Weights of a small transformer language model.
Size: 4 heads of 32, 4.96M parameters.
Each number is 128 + 24 x the weight over its row's rms, rounded and kept within 0 to 255. Layers, rows and columns count from 0. The size above them is the row's rms in percent of the matrix's.

# layer 3 attention key, 128x128, rms 0.122, rows 21-41, columns 64-127
size [ 93  72  72  71  74  73  68  72  64  82  68  97 133 103 108 100 100 104 101 105 119]
[[162 100  71 121 170 146 163 154 120  99 150 136 111 139 139  95 120 123 148 143  86 128 125  72 110 136 141 106 137 147 119 124 195 136 142 140 136 101 141 117 116 133 118 151  97 125 111 124 112 159 137 122 161 119  87 149 127 113 118 100 104  87 143 120]
 [110 128 179 112 105 137 124 113 102 145 120  78 158 157 158 148 101 149 134 148 143 108 151 150 140 138 119 158 153 153 181 151 125 194 166 112 138 130 128 110 154 125 154 161 110 100  89 139 124 156 149 142 148 173 138 128  89 137 101 133 173 134  91 150]
 [153 120 144 154 136 123 164 154  96 109 162 131 115 133 119 147 146 103  89 115 140 139 129 116 113 133 140  98  96 196 121 126 154 122 147 132 130 104 112 113 128  83 161  85 109 135 114 145 138 148  82 162 178 110 122 108  93 115 103  90 110 118 105  93]
 [171 116 135 129 161 125 125 121 154 120 159 155 141 129  78 115 101 114 110  88  66 168 120 112 136 139 134 125 116 150  99 114 128 115  88 137 144 128 100 118 109 122 158 148 146 141 145 135 114 150 116 116 157  68 141  93 102  89 154  97 143 116 138 109]
 [112 128 135 103 132 144 129  95 138 137 131 137 142 176 151 118 156 129 109 106 139 122  98 168 130  87 103 145  95 144 127  98 111 120 151 118 114 104 118  95 190  84 108 114  93 153 122 125  67 116 154 136 169 104 139 148 107 133 100 112 138  99 153 110]
 [ 87  84  86 129 161 125 112 129 165 102 147 168 119 118 131 123 117 145 121 108  95 123 114 122 127 115 110 128 152 155 130  57 116 157  94 103 115 113 123 147 130  76 152  66 116 133 109 158 156 165 147  88 113 145 162 139 148 122 112 130 116 100 107 117]
 [ 98 129 129 116 128 141 129 117 135 122 122 125 128 118  83 148 105 116 123 124 142 115 158 168 104  93 152 106 144  67 150  79 140 116 118 103 103 154 114 141 129 117 177 134  96 152 131 133 145 134 134 130 116 106 146 109 143 128  71 150 170 138  93 107]
 [ 97 122  74 144 108 101 152 109 154  91 136  92 147  62  78 159 111 157  86 120 122 124 136 152 116 122 113 109 134  94 144 166 122  93 151 123 151 136 111 127 145  88 145 139 129 126 138 124 170 126 101  91 123 153 171 119 159 119 117  82 159 112 149 135]
 [135 109  96 101 134 119 119 176 124 132 120 128 174 142 119 101 158 130  98 126  92 156 178 108 134 101 151 111 147 159  89 116 161 158  89 114 130 140 102 121  91 127 161 133 103 158 117 134 109 132 132  98 146 138  75 108 126 135  99 118  84 102 144  94]
 [195 113 118 181 148 128 148 169 181 120 153 139 107 132 121 128 116 108  80 111 110 121 141  72 111 123 147 109 120 163 106 107 159 102 132 116 148 145 136 145  95 101 119 125 104 125 122 106  80 132  97 128 179  87  95 119 112  85 152 109 132  99 160  75]
 [ 97 145 157 146 111 117 136 134 164 111 157 157  97 131 122 145 110 169 119 143 138 115 119 143 109 112 148 125 115 126 101 112 141 111 127  96 136 100 135 126 117 109 131 148  62 110 143 114 101 121 130 175 168 120 102 106 126 123 109 110  95 125 154 157]
 [115  87 153 132 141 125 128 141 153  87 129  91 104 115 128 155 100 147 173 112 142 136 119 164 142 124 194 189 113 118 106 129  59 107 146 126  98 130 106 165  91 113 109 124 116 143 154 146 138 150 129 130 132  87 126 123 130 105 143 135 189 129 144 104]
 [ 99 116 128 123 134 134  81 157 127 119 171 114 127 120 159  79 119 105 117 115  75 113 192 102  85 144 145 114 115 155 118 169 130 143 142 143 116 160 169 135  96 108 116 111 112 111 154  70 110 123 137 135 157 126 109 142 134 116 138 120 106 136 117  97]
 [107 147 161 164 137 164 102 134 156 119 106 149 136 114 135 121 148 111 131  97  96 169 167 119 122 141 154 146 146 157 181 112 131 134 108 146 117 130 129 141 141 196 117 158 118 151 126 124 104 125 103 128 143 136 139 118 205 139 157  96 152 115 133 147]
 [155 154 175 126 151 149  98 138  92 166 106 103 148 101 133 150 111 191 160 139 102 113 126 122 159 142 122 129  95 128 102 149 114 113 137 137 144 158 113  88 116 101 125  99 125 113 116 129 109 108 129 155  89 139 107 130 108 135 126 126 101 106 165 104]
 [139 136  90 139 122 137 115  92 130 128 120 144 120 121  90 124 145 126 142 102 141 155  80 137 137 101 170 132 163 118 100 118 117  98 111  96 136 152  93 134  99 111 126 105 121 122 132 184 136 138 108 116 156 165  92 104 123 155 110 144 148  89 140 131]
 [158 158 105 140 119 108  95 119 133 131 126 141 139 139 144 197  97 137 109 108 125 168 118 129 139 164 155 149 142 101 131 148 163 196 148 114 104 156 136  90 138 139  96 109 123 164 152 138 150 129 101 128 105 160 135 123 127 157 143 174 140 175 104 119]
 [183 121 100 177 168 118 175 111 129 161 157  89  81 151 152 111 126 172  85 118 135 139 150 139 126 126 151 146 139 118 102 138 112 128 147 120 137 169 145 116 178 126 129 158 135 144 112 153  93 117  80 163 145 135  91 136 156 135 134 128 150 159 113 155]
 [100 102 132 151 156  95 137 124 114 101 138 104 130 139 162  86 126 123 109 123 153 106 183  99 130 126 144 105 124  78 119 124 141 156  87 151 110 109 129 169  82 151 150 170 126 132 110  95 153 110 112 138 132 147 128 107 144 132 143 130 129 131 123 137]
 [ 91 151 119 110 118 139 119 138 129 128 148 136 145 110 122  86 189 160 178  98 140  85 163 117 153 125 143 146 117 138 109 161 128 151 176 180 136 166  84 100 114 125 120 123 119 106 137 120 135  89 141 144 167 160 160 129 116 129 136 157 131 156 123  96]
 [109  75 160 114 144 131 116 122 123 131 144 138  51 178 128  90  99 154 140 102 147 122  96 130 138 146 107 146 166 118 133 137 132 135 128 143 139 123 113 107 139 120 106 133 119 160 136 141  77 142 140 163 169 129 141  87 127 125 142 105  95 114 108 150]]
# layer 3 attention query, 128x128, rms 0.132, rows 22-41, columns 64-127
size [ 65  76  71  78  72  80  68  69  79  64  99 136 121 101 106 108 102 104 102 115]
[[162 133 122 150 129 175 124 126 118 119 121 169  98 136 154 138 120 102 121  80 155 109  88 103  91 132 103 146 130 106 127 135 125  98 159  88 173 134 115 194 132 146 156 130 178 131 139 127 102  78 140 133 132  80 113  89 185  92 128 112 145 136 160 120]
 [176 111 138  91 139 166 120 196 137 139 153 128 167 127 133 110 142 148 125 130 137 158 138 125 144 118 163  97 135 159 155 131 163 138 156 140 128 140 169 159 152 136 163 134 123 143 176 152 144 142 171 113 129 134 128 159 158 122 136 144 161 142 132 148]
 [121 159 122 111 114 111 105 152 160 119 134 120 111 115 165 129 118 165 105 155 145 127 104 158 135 120 119  88 143 136 118 156 144 129 128 138 140 128 129  92 121 103 123 132 113 130 141  83 165  99 120 108 161 158 118  84 121 127 126 126 114 113 127 162]
 [103 156  98 129 116 125 140 117 109 165 141  93 152 136 111 158 143 149 129 153 113 116 138 123 156 114 119 107 136 124 127 127 100 206 131 137 161 106 157 152 119 102 149 102 143 128  82 109 139 162 156  97 143 107 119 159 116 127 120  87 117  87 105 143]
 [133 105 143 119 109 114 128 104 145 127 125 106 152 111 124 163 112 131 132 159 119 151 154  65 140 115  92  87 136 145  99 136 128 156 118 171 134 131 108 101 119 127 153 167 101 118  99 143 158 123  57 149 137 119  94 105 104 148 142 126 100 138 128 155]
 [120 133 117 113 134  89 112  94 115 116  84 107 130 105 120 164 101 155 123 126 129 116 131 113 131 130 113 130 123 127  84 110 103 145 109 146 106 112 199 159 105 139 191 139 158 128  91 122 125 180 169 129 177 148 139 116 149 113 129 139  97 111 141 182]
 [133  96 133 138  98 113 124 114 145 129 107 142 110  97 134  98  98 137 154 117 168 149 133  95 138 144  98 137 122 116 136 153 112 179 162 116 122  86 139 168 137 158 147 126 165 156 132 141 140 146  97 172 155 133 137 109 123 140  83 140 117 127 118 100]
 [156 110  92 141 169 116 101 127 127 150 118 118 138 132 167 136 147 111 154 146 120 101 105  88 119 137 123 101 112 129 118 132 128 145  91 123 146 153 145 122 128 164 154 126 106 162 148 161 123 147  98 147 165 113 104  86 101 122 134 124  90 134 125 139]
 [140 141 170 138 138 128 150  85 145 131 106 157 112 132 148 101 143 124 151 113 102 145 118 103 124 158 126 165 109 116 102 141 161 169 164 138 125 114 144 123 108 169 104 156 121 147 157 119  90 113 104 156 148  88 139 118 125 179 100  99 117 149 146 140]
 [113 142 113 108 113 122 138 105 129 149 136 118 127 113 119 107 103 152 136 125 166 119 132 145 123 116 169 120 163 116 123 145 173 151 146 147 124 103 125 129 126 135 160 127 170 120 129  96 111  58 144 113 113 121 102 127 108 159 100 143 151 128 164 164]
 [111 131 118 138 145 120 151  80 128 131 135 140  99  67 127 116 129 107  95 134 173 154 118 145  87 152 158 124 124 133 133 151 122 112 138 129 107 122  98  83 147 173  92 123  88 115 141  98 137  88 158 105 155 139 124 110 135 140 108 126 138 136 161 100]
 [135 133 116  75 126 127 149 102 106 125 138 122 119 168 104 122  91 110 174 145 134 121 125 166 130 129 140 162 127 109 155 138 130 121 159 112 143 109 122 114 139  99 111  91 158 141  88 124 108 101 135 115 100 144 105 120 127 126  72 145 142 122 157 121]
 [171 163  85 114 106  95 100 168 103 105 149 131 139  97 137 135 101 147  80 131 135 112 106 108  94 110  80 114 123 112  78  69 151 136 120  77 124 131 102 135 134 109 111 159 123 128 113 118 131 131 136 140 152  99 136 118 151 133  78 166 136 131 152 168]
 [146 127 105 123 150 178 142 168 127  82 146 167 118 143 115  93 110 118 142 139 117 134 128  87 141 156 117 146 141 121 120 133 109 123 123 142 144  90 142 148 144 152 104 153 126 141  72 150 134 136 126  88  69 145 163 131 157 123 185 125  56 133 122 130]
 [115 138 220  95 118 131  78 121 158 118  79 129 110  89 140 139 163 127 100 122 139 145 102 135 126  95 128 125 117  70 128 139 152 113 136 111 123 142 115 101 140 163 132 154 117 152 162  82 101 149 128 106 127 135 155 130 119 118 132 159 151 128 138 125]
 [108 122 151  82 123 139 107 120 137 129 133 166 108 180 146 145 149  88 137 111 164 139 101 131 128 133 144 194 135 144 132 175 141 118 130 165 127 140 103 151 155 146 140 138 108 109 147 139 119 108 103 185 144 125 104 124 110 112 124 128 138 157 126 104]
 [163 123 144 142 111 126 128 144 114 114 137 127  87 105  96 147 115  73 137 181 147 156 119 136  97 132  90  77 136 141 119  91 165 135 117 131 140  92 112  91 117 137 112  85 110  95 120  94 139 142  86 166 144 118 141 117 125 146  99 173 149 150 103 115]
 [135 131 172 145 141 109 140 140 128 124 103 147 164 135 139  97 110 124 191 152 117 164 104 137 157 117 165 136 112 126 124 110 101 124 137 100 138 123 170 129 131 118 144 135 120 143 169 121 101 104 123 136 157 112 114 115 144 127  70 114 118 117 133  68]
 [181 100 132  83 110 122 166 135 152 103  97 138 121 179 107 101 124 100 137 141 111 144 150 101 141 111 105 151 124  75 116 155 119 143 121  85 117 135 133 158 126 124 150 121 150 101 110 149 118 140 135 122 150 167 115 136  67 127 158 108 119 114 135 112]
 [120 104 104  97  99 132 154 153 132  86 121 157 142 138 146 106 124 113 132 130 170  73 137 116  97 138 112 108 135 136 138 132 168 131 140 100 153 160 119 140 153  88 110 117 133 154 165 146 129 149 171 107 188 139 179 126 143 137 151  92 133 150 110 127]]
# layer 3 attention value, 128x128, rms 0.159, rows 0-31, columns 64-127
size [ 70  78  77  75  66  67  63  90 117  69  66  72  76  88  79  73  77  59 100  88  71  63  99  66  81  74  70  63  62  73  61  75]
[[144 109 112 154 123 139 155  94 125 114 109 118  95 139 114 170  97 132 146 139 158 124 120 129 141 133 121 148 148 144  82 107  89 128 107 142 129 147 129  81 137 136 148 161 149 159 129 133 122 123 114 136 110 113 131  94 141 154 115 134 111 132 126 126]
 [161 131 134 134 112 135 133 113 133 115 158 149 104 112 138 101 100 129 146 117 135 195 173 105 151 130 130 140 132 130 149 119 188 143 144 147  71 104 138 161 153 162 137 162 111 165 122 156 159 174  90 159 164 126 153 156 161 117 133 142 135  97  93 104]
 [142 132 112 145 114 139 104 169 156  87 128 164 154 110 118  77 105 143 128 116 122 116 165 150 127 129 121 117 149 186 114 138 123 168 138  78 117 116 126 147  53 127 141 141 105 128  78 173 118 181 109 117 157 121 121  90 149 128 154 135 127 104 144 115]
 [115 129 158 140 158 128 130 124 179 155 142 118 141 160 107 115 166 112 114 122 129 116 118 115  84 116 147 177 112  89  98 153 117 150 114 131 125 145 146 129 163 118 119 148 173 116 133 159 145 117 136 121 144 180 117 103  93 111 170 121 127 157 145 118]
 [164 116 146 139 120 106 150 146 138  93 128 165 144 164 115 133 117 112 143 148 167 142 195 162 155 160  95 130 136 126 136 136 126 170 146 104 129 109 132 123  79 147 145 133 145 149 111 165 149 119  83 157 156 114 152 124 156 122 155 124 149 158 143 146]
 [143 106 122 126 134 130 138 130  94 121  90 143 131 157  78 151 152 122 102 122 121 142 159 163 120 120 153 142 132 126  90 145  94 147 128 106 138 114 144 111  93 120 131 153 141 116 121 162 124 138 102 145 118  92 137 121 164 102 163  90 138 132 132 175]
 [176 115 150 138 154 139 149 108 101 167 140 145 142 146 128 111  84 165 115 124 124  92 157 120 130 133  97 156 174  91 155  92 125 151 121 130 130 112 127  93 154 111 127 103 142  92 151 117 177 124 113 127 111 151 129 147 101 119  78 167 135 101  84 131]
 [ 92 119 126 129 136 144 161 152 132  98 135 154 119 137 111 123 114 112  73 123  86 122 174 149 124 120 140 145 151 139 120  73 181 115 141  94 133 120 132 110 124 121 144 103  63 160  74 137 127 133 132 147 135  91 139 138 181 137 113 124 122  86  70  74]
 [117 135 104 109 140 146 132 127  91 160 121 104 118 122 144 162 107 114 194 122 187 132  97 158 139 102 111 119  91  96 126 151 101 113 124 163 130 158 148 124 129 125 130 131 178 124 142  70 157  97  86 104 108 141 115 119 128 151 128 141 112 160 159 159]
 [153 163 141 114  90  82 132 121 151 135 132 111 121 112 132  78 116  97 166 133 155 142  66 112 105 105  99 116 111 105 129 154 124 138 126 137 121 118 119  90 137 137 132 132 142 100 173 125 127 154 128 136 134 123 109 183 117 129 147 121 110 146 181 143]
 [121 131 149 150 173 155 150 111 135 125 170 102  88 115 111 135 145 146  88 107 131 131 133 138 126 139 157 126 112 126 137 160 164 105  93 111 174 159 142 104 151 124 118 141 119 125 117 107 159 142 168 147 113  84 145 155 143 109 123 102 189 100 129 123]
 [165 126 105 140 166 156 142 111 134 112 136  98 133  87  73 127 117 122 137  90 153 114 135 126  96 154 150 120  85 110 139 145 143 129 126 102 158 121 115  98 120 148 156 149 111 130 118 139 182 130 103 112 101 105 132 113 105 121 116  92 124 140 187 120]
 [123 159 142 157 146 173 142 147 174  83 142 144  89 116 142  94 128 172  91 140 159 100 143 108 136 110 156 129 133 171 128 125 153 125 135 109 129 125 126 119 161 127 150 128  66 140  96 152 111 168 147 145 158 121 159 126 134 133  93 105 152  77 103  55]
 [163 154 150 135 136 109 131 154 126 147 146  91 151 135 121 101 138 157 101 113 105 141 191  78 120 183 131 131 146 137 117 137 128 141 144  92 104 155 118 174 119 127 121 120 142 146 128 144 127 168 163 139 157 116 176 145 129 108 175 153 146 145 135 117]
 [156 126  95 125 154 158 156  96 120 156 113 100 117 146  99 184 110 116 157 127 139 125 105 119 144 106 138 132 112  90  98 117 139 109  98 169 142 114 112  98 132 132 141 173 147 133 170 143 114  93 128 107  78 141 132 140 103 123  81  81 130 144 157 106]
 [122 127 126 116 143 101 112 123  72 145 131  93 135 116 155 128 174  81 166 132 130 109 121 134 124 117 124 113 104  98 107 119  92 135 166 148 148 138 130 140  84 136  83 115 169 116 150 105 134  77 129 102  91 118 122 146  88 132 133 109  93 169 151 182]
 [107 145 108 105 111 134 125 106 103 148 141 123 138 121 144 138 120 102 176 130 170 166 146 149 108 109 115 173 100 127 105 164 118 150 166 128 151 140 103 134 137 107 141 126 138 133 146 158 112  71  87 113 150 182 113 107 134  98 138 156 139 153 143 147]
 [ 92  97  91 131 150 109 115 148 138 127  86 122  96 118  96 158 125 103 164 171 155 125 115 162 140  81 136 106 117 147 132  92 124 148 127 144 128 163 107 131 125  98 127 129 131  88 113 140 123 100 139 114 149 111  97 164 134 138 152 106 165 130 122 113]
 [138 156 114 102 130  87 122  85  76 152 117 132 161 110 159 170 123  97 166 109 150 135  90 158 100  98 109 145 129 131 173 120  88 133 116 138 136 136 116 149 106 104 107 105 170 108 156 114 143  83 125 101 106 155 110 115 123 140 113 166 110 155 166 155]
 [155 150 161 128  99  98 121 138 160 127 134  93 175 123 174 139  90 135 114  97 103 156 139 121 107 147  94 111 148 128 170 171 130 148 157 116 117 132  99 171 127 151 105 107 120  79 118 163 136 144 134 112 163 171 127 125 125  85 180 189 115 130 155 150]
 [126 124  77 120 160 146 121 117  99 102 105 124 157 151 144 125 120 167 181 114 155 127 149 145 124 102 116 153 132  84 150 147 131 139 171 118 162  91 155 132 119 135 114 116 145 158 109  86 191 128 117 155 142 128 110 103 124 159 132 128 135 160 100 171]
 [104  96 142 151 125 121 153 165 172 111 121 173 142 122  78 127 127  88 100 109 141 136 163 162 118 113 180 108 139 143 108 117 107 109 150 120 135  96 127 123 109 117 152 141 123 157  93 168 101 135 125 134 119 119 113  88 134 153 132 148 127 130 128 136]
 [136 131 174 155 133 121 125 130 155 133 162 104 141 121 105 100 119 110  90 107  79 142 131  97  88 163 128 129 136 146 116 113 128 132 140 102  91 125 140 141 164  96 125 110  72 137 116 171 102 167 112 123 140 108 154 149 133 114 140 143 123 134 114  75]
 [117 134 147 138 138 111 118 123 111 139 158  94 133 126 127 120  92 132 143  85  99 125 147  78 119 156  76 114 181 148 118 130 112 105 148 148 117 110 116 191 142 162 134 119 126 107 125 151 158 166 164 117 134 169 144 160 118 131  88 163 130 106 120 120]
 [101 114 178 145 109 110 132 152 153 124 166 124 115 142 111  90 153 144 106 125  74 104 152 121 103 120  94 134 126 170 158 121 140 146 155 134 117 137 120 139 172 142 125 101  79 131 146 164 140 111 128  96 134 151 109 150 129 132 142 130 121 121  95 102]
 [136 157 144 127 158 163 124  87 103 158 169 140 107  78 131 123 102 144 176 114 136 133 149 123  93 122 160  89  93 112 109 152 132 119 115 103 103 109 133  89 142 103 126 107 133 115 132  89 143 118  88 168 106 109 207 148 158 135 130  84 173 131 133 108]
 [139 123 121 104 100 105 161 161 122 104 121 172 155 110 133 123 139 135 147 102 102 137 137 129 152 131 125 143 153 122 116  94 169 117 136 101 122 132 117 153 105 158 129 110 123 152  92 126 122 130 115 123 158 137 116 107 140 144 131 159  87  91 115 160]
 [119 126 151  99 131  83 143 142 153 130 121 121 153 131 158 140 135  87 129 155 168 153 137 126 120 135 159 122 113 146 149 157 119 136 144 141  98 126 116 195 155 161  96 142 136 126 125 143 148 151 190 137 163 164 107 117 115  82 154 158 136 152 135 125]
 [133 148 143 137 149  94 126 115 127 111 135 157 108 164 123 129 116 125 115 129 130 132 144 153  91 114 107 159 190 148 129 112  76 138 131 111 126 121 104 147 116 152 136 110  98 136 144 169 102 122 158 177 112 105 174 169 118 128 112 123 127 166 153 110]
 [ 70 146 100 114 144 132 106 109 111 133 156 116 133 113 168 134 136 112 133 118 152 105 130 156 135 134 132 147 115 121 149 152 124 182 154 141 106 130  97 162 155 115 109 114 163  82 100 141 127 105  86 127 113 163 149 106 139 151 144 118 118 127 108 154]
 [180 135 126 127  79 128 122  81  95 106 102 129 141 152 146 122 146 107  69 163  98 135 136 156 117 114 159 147 140 153 164 155  95 117 189 117 160 116 144  78 112 142 135  92 143 105 133 101 143 132 149 155 125 123 156 104 129 144 149 114 111 122 150 114]
 [157 160 135 162 162 126 139 123 154 126 122 113 118 133  98 174 113 145 135 158 149 116 122 124 127 155 140 102  94 118 102 152 124 134  79 139 114 138 150  90  98 117 151 156 159 141 159 121 128 172 144 133 112 101  77 126 113 110 164 138 117 142 178 133]]
# layer 3 attention output (transposed), 128x128, rms 0.151, rows 0-31, columns 64-127
size [ 72  84 102  90  86  78  68  97 106  79  80  75  83  90  84  74  86  76  99  74  70  63 111  78  79  85  86  72  68  96  81 103]
[[ 93 143 103 130 125 139 184 106 131 137  93 105 156 156 136 133 141 124 151 141 126 128 127 197 143  82 174 104 106 123 133 126 144 101 126 185 159 133 129  94 122 176 149 128 153  95 107 135 143 153 147 123 105 112 117 148  97 167 124 117 123 147 145 116]
 [117 121 122 142 142 111 144 163 118 129  87 135 160 165 122 156 151 151 104 145 124 128 149 132 123 164 132 128 116 142 103 138  75 117  86 137 151 145  97  89 146 167 110 116  99 146 115 151 109 144 128 127 140 149  46 101 107 127 120 114 126 162 103 105]
 [ 63  92 143 117 139 144 179 128 139 126 139  95 120 161  80 116 158 137 151 105 118 158 141 105 173 141  95 159 108 105 149 114 144 132 150 157 126 100 148  70 193 141 107 140 117 135 133 159 130 103 112 159 106 137 166 168 143 180 142 126 162 123 109 134]
 [104 100 113 134 126 115  94 124  70 106 130 134 145 120 160 138  92 130 173 139 122  98 124 121  96 147 118  96 117 130 117 111 147 139 111 145 146 113 142 169  89 169 136 113 155 116 104 137  91 122 156 149 157 108 135 155 163 122 121  96 111 113 139 150]
 [104 123  71 147 164 122 131  98 149 147 103 109 145 178 101 138 139 133 115  93  87 113 109 132 132 162 122 150 119 158 105 132 108  59  90 137 135 159 121 121 143  98 125 136 102 103 121 121 136 121 142 138  93 173 161 147  86 139 124 113 145 131 102 128]
 [ 99 111  95 177 167 140 129 147  86 114 116 119 157 153 145 120  92 148 137 107 105  72 126 101 101 122 114 120  97 129 117  91 152 123 101 168 126 146 135 112 141 149 131 133 123 116  94 149 117 163 139 161 134 118 138 165 111 135 127  99 107 116 123 111]
 [157 126 130  74 139 110 133 109 110 114  86 106 104 108  96 173 160  63 151 159 119 161 103 147 144 131 158 113 116 129  85 102 149  91 114 104  98 129 107 134  96 153 136 162 102 114 125 139 118  97 160 127 129  98 115 123 108  86 162 126 148 189 125  90]
 [161 132 157 145 108 155 123 148 146 139 130 156 123 124 150 106 156 128 149 103 149 139 125 107 166 162 120 177 123 125 145 162 119 158 146 133 127 134  97 100 182 124 123 140 125 136 155 108 122 127  90 138 101 129 140 129 101 152 148 128 149 159 150  85]
 [122 158 137 103 125 125 158 141 142 135 120 147 135 157 124 122 121  95 125 133 154 125  54 142  93  64 120 137 140 128 130 111 151 106 140 128 177 111 122 132 123 162 155 149 179 116 182 117 115 135 170 124 120 101 113 145 127 155 103 122 165 130 139 203]
 [115 130  90 109 162  92 104 100 104 122 126 108 144 139 132 160 121 128 108  88 120 142 148 113 119 138 136  69 138 135 115 125 116 111  87 119 133 132 122 149 105 113  78 114 175 138 132  99 124 103 132 109 160 128 124  96 108 115 135 114 115 144 112 158]
 [199 117 118 169 135 133 115 120 112 127 118 151 126  96 134 158 105 176 132 126 119 108 105 156 141 134 132  98 157  81  88 118 167 115 136 121  99 144 116 126 118 156 164 125 159 149 123 143 125 154 113 138 132 116 113  98 174 126 118 120  91 138 157  88]
 [137 119  93  95 128 117 155 142  96 102 152 116 168 140 149 173 100 114 140 123 139  86  91 152 146  91 128  84 133 146 117  80 139 134 104 146 116 136 136 137 122 110 151 123 174 106 105 134 113 138 151 112 138 129 146 133 137 117 152  81 140 147 108 149]
 [142  93 131 140  89 110 132  99 136 104 175 117 107 113 106 160 150 153 116 115 142 146 150 128 159 176 127 136 126 101 140 134 127 158 124 163 151 108 141 128 134 122 130 105 158 188 118 128 128 137  97 125 168 125 113 117 173 163 131 117  89 128 114 127]
 [161 129 123 163 129  90 114 134 126 134 101 166 158 128 166 102 145 132 138 130 103 109 141 151 152 142  98 123 146 120 120 149 108 175 110 108 114 136 152 136 162 166 120 116 113 101 111 141 106 125 145 151 173 180 125 129 124 117 125 148 123 160 117  93]
 [106 122 101 128 126 134 134 129 113 101 144 145 147 131 139 114 109 117 130 133 177 109 115 181 121 101 141  85 152 123 119 130 159 100 138 112 177 159 159 126  82 103 179 150 157 131  88 113 139 160 154 114 128 103 107 139 122 124 140 114 120 103 142 162]
 [130 162 150 129 105 161 144 111 128 140  71 152 124 161 161 116  91 123  97 121 140 122 102 127  74  87 102 132 100 142 131 151 128 125 115  98 120 154 100 150 141 130 144 102 130  94 158 114 139 175 109 114 143 117 128 121 106 126 124 134 176 120 146 143]
 [114 105 164 110 160 132 149 171 141 154 154 147 113 177 146  80 123  97 114 129 132 115  85 114  88 131  92 140 125 138 141 134 102 118 124 142 139 162 113 125 130 164 103 109 115  91 168 119 119 127 143 134 122 136 138 139 112 110 142 103 125 132 125 169]
 [105 132 129 111 125 147 147 165 169 137 167 169 132 132 136 110 133 114 127 120 157  93 130 121 104 136 105 148 103 115 142 134 144 143 152 151 157 121 110 135 125 142 143 106 149 154 150 114 147 123 120 143 126 170 111 142 123 157 114 123 140 124 161 190]
 [127 157 161 117 123 152 144 161 121 124 145 135 123 129 145  77 113  66 133 145 135 124 106 123 115 120  91 129 124 116 119 136 142 117 152  99 138 127  87 154 124 129 132 130 106  97 178  80 110  98 130 103 145 151 177 118  73 127 132 131 139 129 150 157]
 [ 84 101 143 103 175 113 125 147  97 129 121 138 115 142 113 101 138 152 153 148 128 154 177 119 121 138  89 108 110 124 152 155  97 131 117  96 115 144 176 147 142 122 102 133 110 164 110 126 124 111 138 150 150 152 168 119 135 113 124 128 138 134  98 109]
 [130 133 164 133 118 146 153 112 162 162 120 136  86 113 112 150  95 143 121 168 135 129  85 146 115 109 130 134 109 122 153 132 122  83  95 160 131 129 101 102 165 134 125 157 164  75 154 141  95  95 122 107  75 115 131 151 143 154 149 158 157 152 154 132]
 [123 131  76  85 116 113 107 105 107 116 146 105 162 121 140 139 111 135 173 170  84 105 122 139 186 146 111 101  75 141 160 144 106 140 126 191 138 100 138 116 153  80 144 104 160  97 110 105 147  90 149 124 110 113 154 168 123 122 132  57 127 116 104 123]
 [144 111  89 115  99 106  67 144  91  77 130 150 152 130 165  95 122 117 134 119 114  94 128 107 122 148 110 111 115 129 112 128 121 166 111  88 104 130 111 170 102 121 114  88 121 154  82 115 101 133 128 141 197 135  90 113  87  88 111 126 107 109 132  90]
 [178 151 134 114  98  92  93 127 143 143 100 157 159 117 155 107 157 134 121 177 137 159 137 180 137 122 163 101 128  96 117 169 110 165 128  62 104 146 121 121 107  96  99  99 113 141 138 111 133 129 126 124 162 150 110  91 115 103 130 148 148 149 144  86]
 [147 136 162 104 144 119  96 119 153 144 133 142 149 129 181 118 131 156 108 123 137 144 108 105  98 179 179 155 139 130 111 159 110 163 130 109 116 126 112 145 126 129  81 103 124 165 130 132 108 138 150 152 168 147 165  99 159 111 136 156 151 153 144 125]
 [159 108  89 149 122  84  94 113 125 114  92 132 166 122 137 136 145 159  94 112  98 104 126 159 132 104 101 111 143 137 121 131 130 137  98 102 116 151 152 149 101 106 154 156 133 133 121 137 144 142 166  95 131 124  99  80 123  71 142 137 115 107 147 128]
 [106 129 158  95 129 140 133 140 153 137 155 132  91 144 111  82 147 106 102 136 151 177 156 141 161 124 143 160 137 138 148 171 112 112 148 181 116 103 132  60 185 128 138 142  94 139 156 131 107 111 128 125  90 156  92 165 119 151 133 122 152 161 121 119]
 [115 124 158 114 104 109 126 180  76 123 124 141 116 149 143  94 130 126 148 147 140 160 118  92  91 140  95 131 112 100 147 123 116 159 169  98 131 123 130 149 144 153 134 126 125 128 142 119  73  93 106 135 164 122 144 140 170 118 101 135 137 136 112 131]
 [169 151 123 173 134 113 126 157 127 161 121 135 123 114 131 121 134  92 109 153  84 158 116 142 146 144 133 111 131 153 103 145 143 114 127  89 108 176 119 167 114 126 120 119 130 119 104 100 155 161  69 142 135 147 153 103 113  98 101 146 106 115 135  72]
 [119  98 185 139 111 175 151 161 155 156 132 167  73 163 139 130 110 150 118 132 160 103 131 134 111 110  82 163 101 113 126 123 101 116 130 127 147 169 143 129 124 167 133  87 125 136 167 132 149 116 134 123  96 142 130 130 116 107 139 151 130 132 153 164]
 [106 116 158 157 146 132 130 121 158 142 163 130  76 109  91 121 142 122 165 108 149 134 131 108 166 142 114 137 152 103 115 119 137  90 105 168  98  67 107 106 134 109 110 157 124 104 141 128 126  75  95 106  85 146 171 127 112 164 143 151 151 116 120 132]
 [127 100  66 109 122  97 146 132 115 117 133 114 139 116 129 157 126 140 111 127  95  84 167 140 109 108 133  79 114 164 118  93 128 133 124 141  96 133 172 155  82 111 116 105 128 130  34 163 142 117  98 133 125 119  92 124 131 126 100 113  86 103 125 129]]